config = dict(
    n_layer=12,
    d_model=128,
    n_head=4,
    n_kv_head=4,
    head_dim=32,
    d_mlp=512,
    vocab_size=7636,
    activation='squared_relu',
    norm='layernorm',
    norm_place='pre',
    norm_eps=1e-05,
    positions='rope',
    rope_base=10000.0,
    rope_fraction=0.5,
    qk_norm=True,
    attn_scale=0.177,
    bias='none',
    tie_embeddings=False,
    parallel_block=False,
    extras=['capped logits'],
    init='uniform',
    init_std_qkv=0.0434,
    init_std_o=0.0539,
    init_std_up=0.0621,
    init_std_down=0.0621,
    optimizer='muon_variant',
    lr=0.00666,
    beta1=0.95,
    weight_decay=0.0,
    lr_head=0.00874,
    warmup_steps=52,
    schedule='wsd',
    decay_fraction=1.0,
    decay_shape='linear',
    final_lr_fraction=0.0,
    batch_tokens=16384,
    seq_len=384,
    doc_mask=True,
    train_tokens=155100000,
    steps=9467,
    dataset='wikipedia_en',
)
Each number is 500 + 25 x the weight over its row's rms, rounded and kept within 0 to 999. Layers, rows and columns count from 0. Numbers have three digits each. The size before them is the row's rms in percent of the matrix's.

# layer 5 attention value, 128x128, rms 0.0438, rows 100-127, columns 0-63
100:500498517520515479494469534488486461510513511517452501539493527506525462513493541504522489484479518467481514464510502523472527447503523494490491497474499505519486539470465495511489588485526481
103:509553493517515535534560447505488475485484469434514493553492521452519485517517499516480493451484487543491487542468541523482492505487525542503453509484483491537523481521504507544522487507481471
101:519491487508507515509535525500472455515507469467504525508516476474461539484523494473448495521503549521532524532522517511499429491480508506494445475486473496492498493507497532526532478521494452
110:484494509469434522532501500465491488477474503457517491522475507450490514515487484494510476476545538514492496550515532492499479483485521513508498465482534494494510510544530516528517502514441453
090:514561532510526471484499470513532470540493473475499498551469484498534513488497505501514484507474505549497534520501491497513515523483511534494458499462491465476482472472477520473495487513528513
097:492441496466560477514470456487472515508495484480500472466514526463521471506519469478515471530547515543497465533431517513510511498501449468512492540515507510477509525519449507478497519489504529
091:483512455470452484469511480519476439518530469495518498500481542497527525507553490480490466539541490509530494486522460477482523468523521521516498518514550540449532493515460497479472502509504490
097:469522515499521466511508500515466494556494513536488513567474445512495483503515526507452482492496465493462495486465507493521499537498470511465482511534518500528535517492519466457506484490518528
097:439464520471481534562545450513498511479499485481502464506498464533487496517499465486525513536510478493518499503531496451502494562464483511537498498505524510499517470556496479520532482479521484
096:518492542523503478470489523526534503486489509537533506532526458488537479531489530494562516512550469521503476491470527467473520503463514516473486470510489488513459536498508485472490501511520474
089:462528499510491503476541498467542507486494461519511519508470420500519455507503506526507501485440517530517508466527494508486536478490539478498504531515496512519475503477522472508505473472485455
091:524524487522510462470565515532542507484491484524483494512525478507506493493500540512516501511470533506486453486504533498479481479476501464498526506455499480545528490529481495509489473481515542
096:556523509519476459534518481528471517465521475494521501509503476511507522482520502528522510531497490473529493447528460524489507461494486534484495454538474473494492521502488527536522519454503485
087:486489482461515500485542514529474487483447508530472516465563501528473505509515481504461481508531545519512499517471511497470498503553483487510503540521518504471528476505485512501525499437475513
093:521527475494508499476465471521469517515527516508546484490488495457498529502485445495490498520508488493486550490466468516507494503544512476513454482519484528453444496460481479506489527512528484
090:481512478479470535513486510474508517512532548481481542522555518486482507500476555498501551524499508536469507526490518458499502528504500496486505488511450498519511511486493470488524503520472487
101:518466512452524461514508480490468508477473536548529521484524541520500517517507495489483508482512471508525485464534479499486491517524488489530527477480520520540504529479510492460537505508496514
087:477473507531456475465517476489468531507528554545513479525498464523493494536499500464523456468516475481504486478557478494501545540542485486515525490472485484520499495525519494517472476489509551
098:451495464518441527484526523526509517479462520499496536497496499513488506487537526517498452493518517511521484494520508497486533530476506523497524458501501526523458519473473501511520491537462445
094:459540488505527552483509449507485466532516542492516517530530484505536516421464536509476456490449508493479496511519463473512458501494501495495497444500506548498509491487525458493507483489488490
091:487520478525513470478428528509489517503548523510519497515503522474482535475498479557521526506497474461483507499491492528540528461516494461506506533523520513475450524466424496455535537483505484
090:535483480495483492465468522517497509511489495449488480495496522498490473510502488524457491531526498504475451503509481490516489482518497473455515520512510485464494455530493448484487481492516524
090:523466488461483471530461499531510556516469513519493480511513476474526497491489457532479514453480518524533503522518493508477512484529448474457496486500498488501523500534519506528496494488504511
101:475491510464499470517528491519517476488499503493488519454527459501425494495531485520485470512515499487525546470496513473456500525496519460506558508531506482532497467476490483508461470508503516
096:458491458477538461443522550495513501498488475492482520508499536485517538462488543485518494471460488497512539485474526508523515520493518499485475542488525514479464498472482519489469532484513500
092:476507512476527524507499488498499523526504462500488560518500506484460522516486503492468535460519535494490466492484499482525506543476489519520528493488541497509504472493494458466519505460504500
086:547496511536475496504515443497508481485504576483487524488505517457519489521446471472512481458468491507535491503489482531489494547496504492512532507476496515534474499542453514479550534455478507
086:443480536496506486505540514505489498461526502486512472504474514523508477479481469539496494534511481508513501435566477469463539539521543513514462523560461520520499482481496486554512556486492497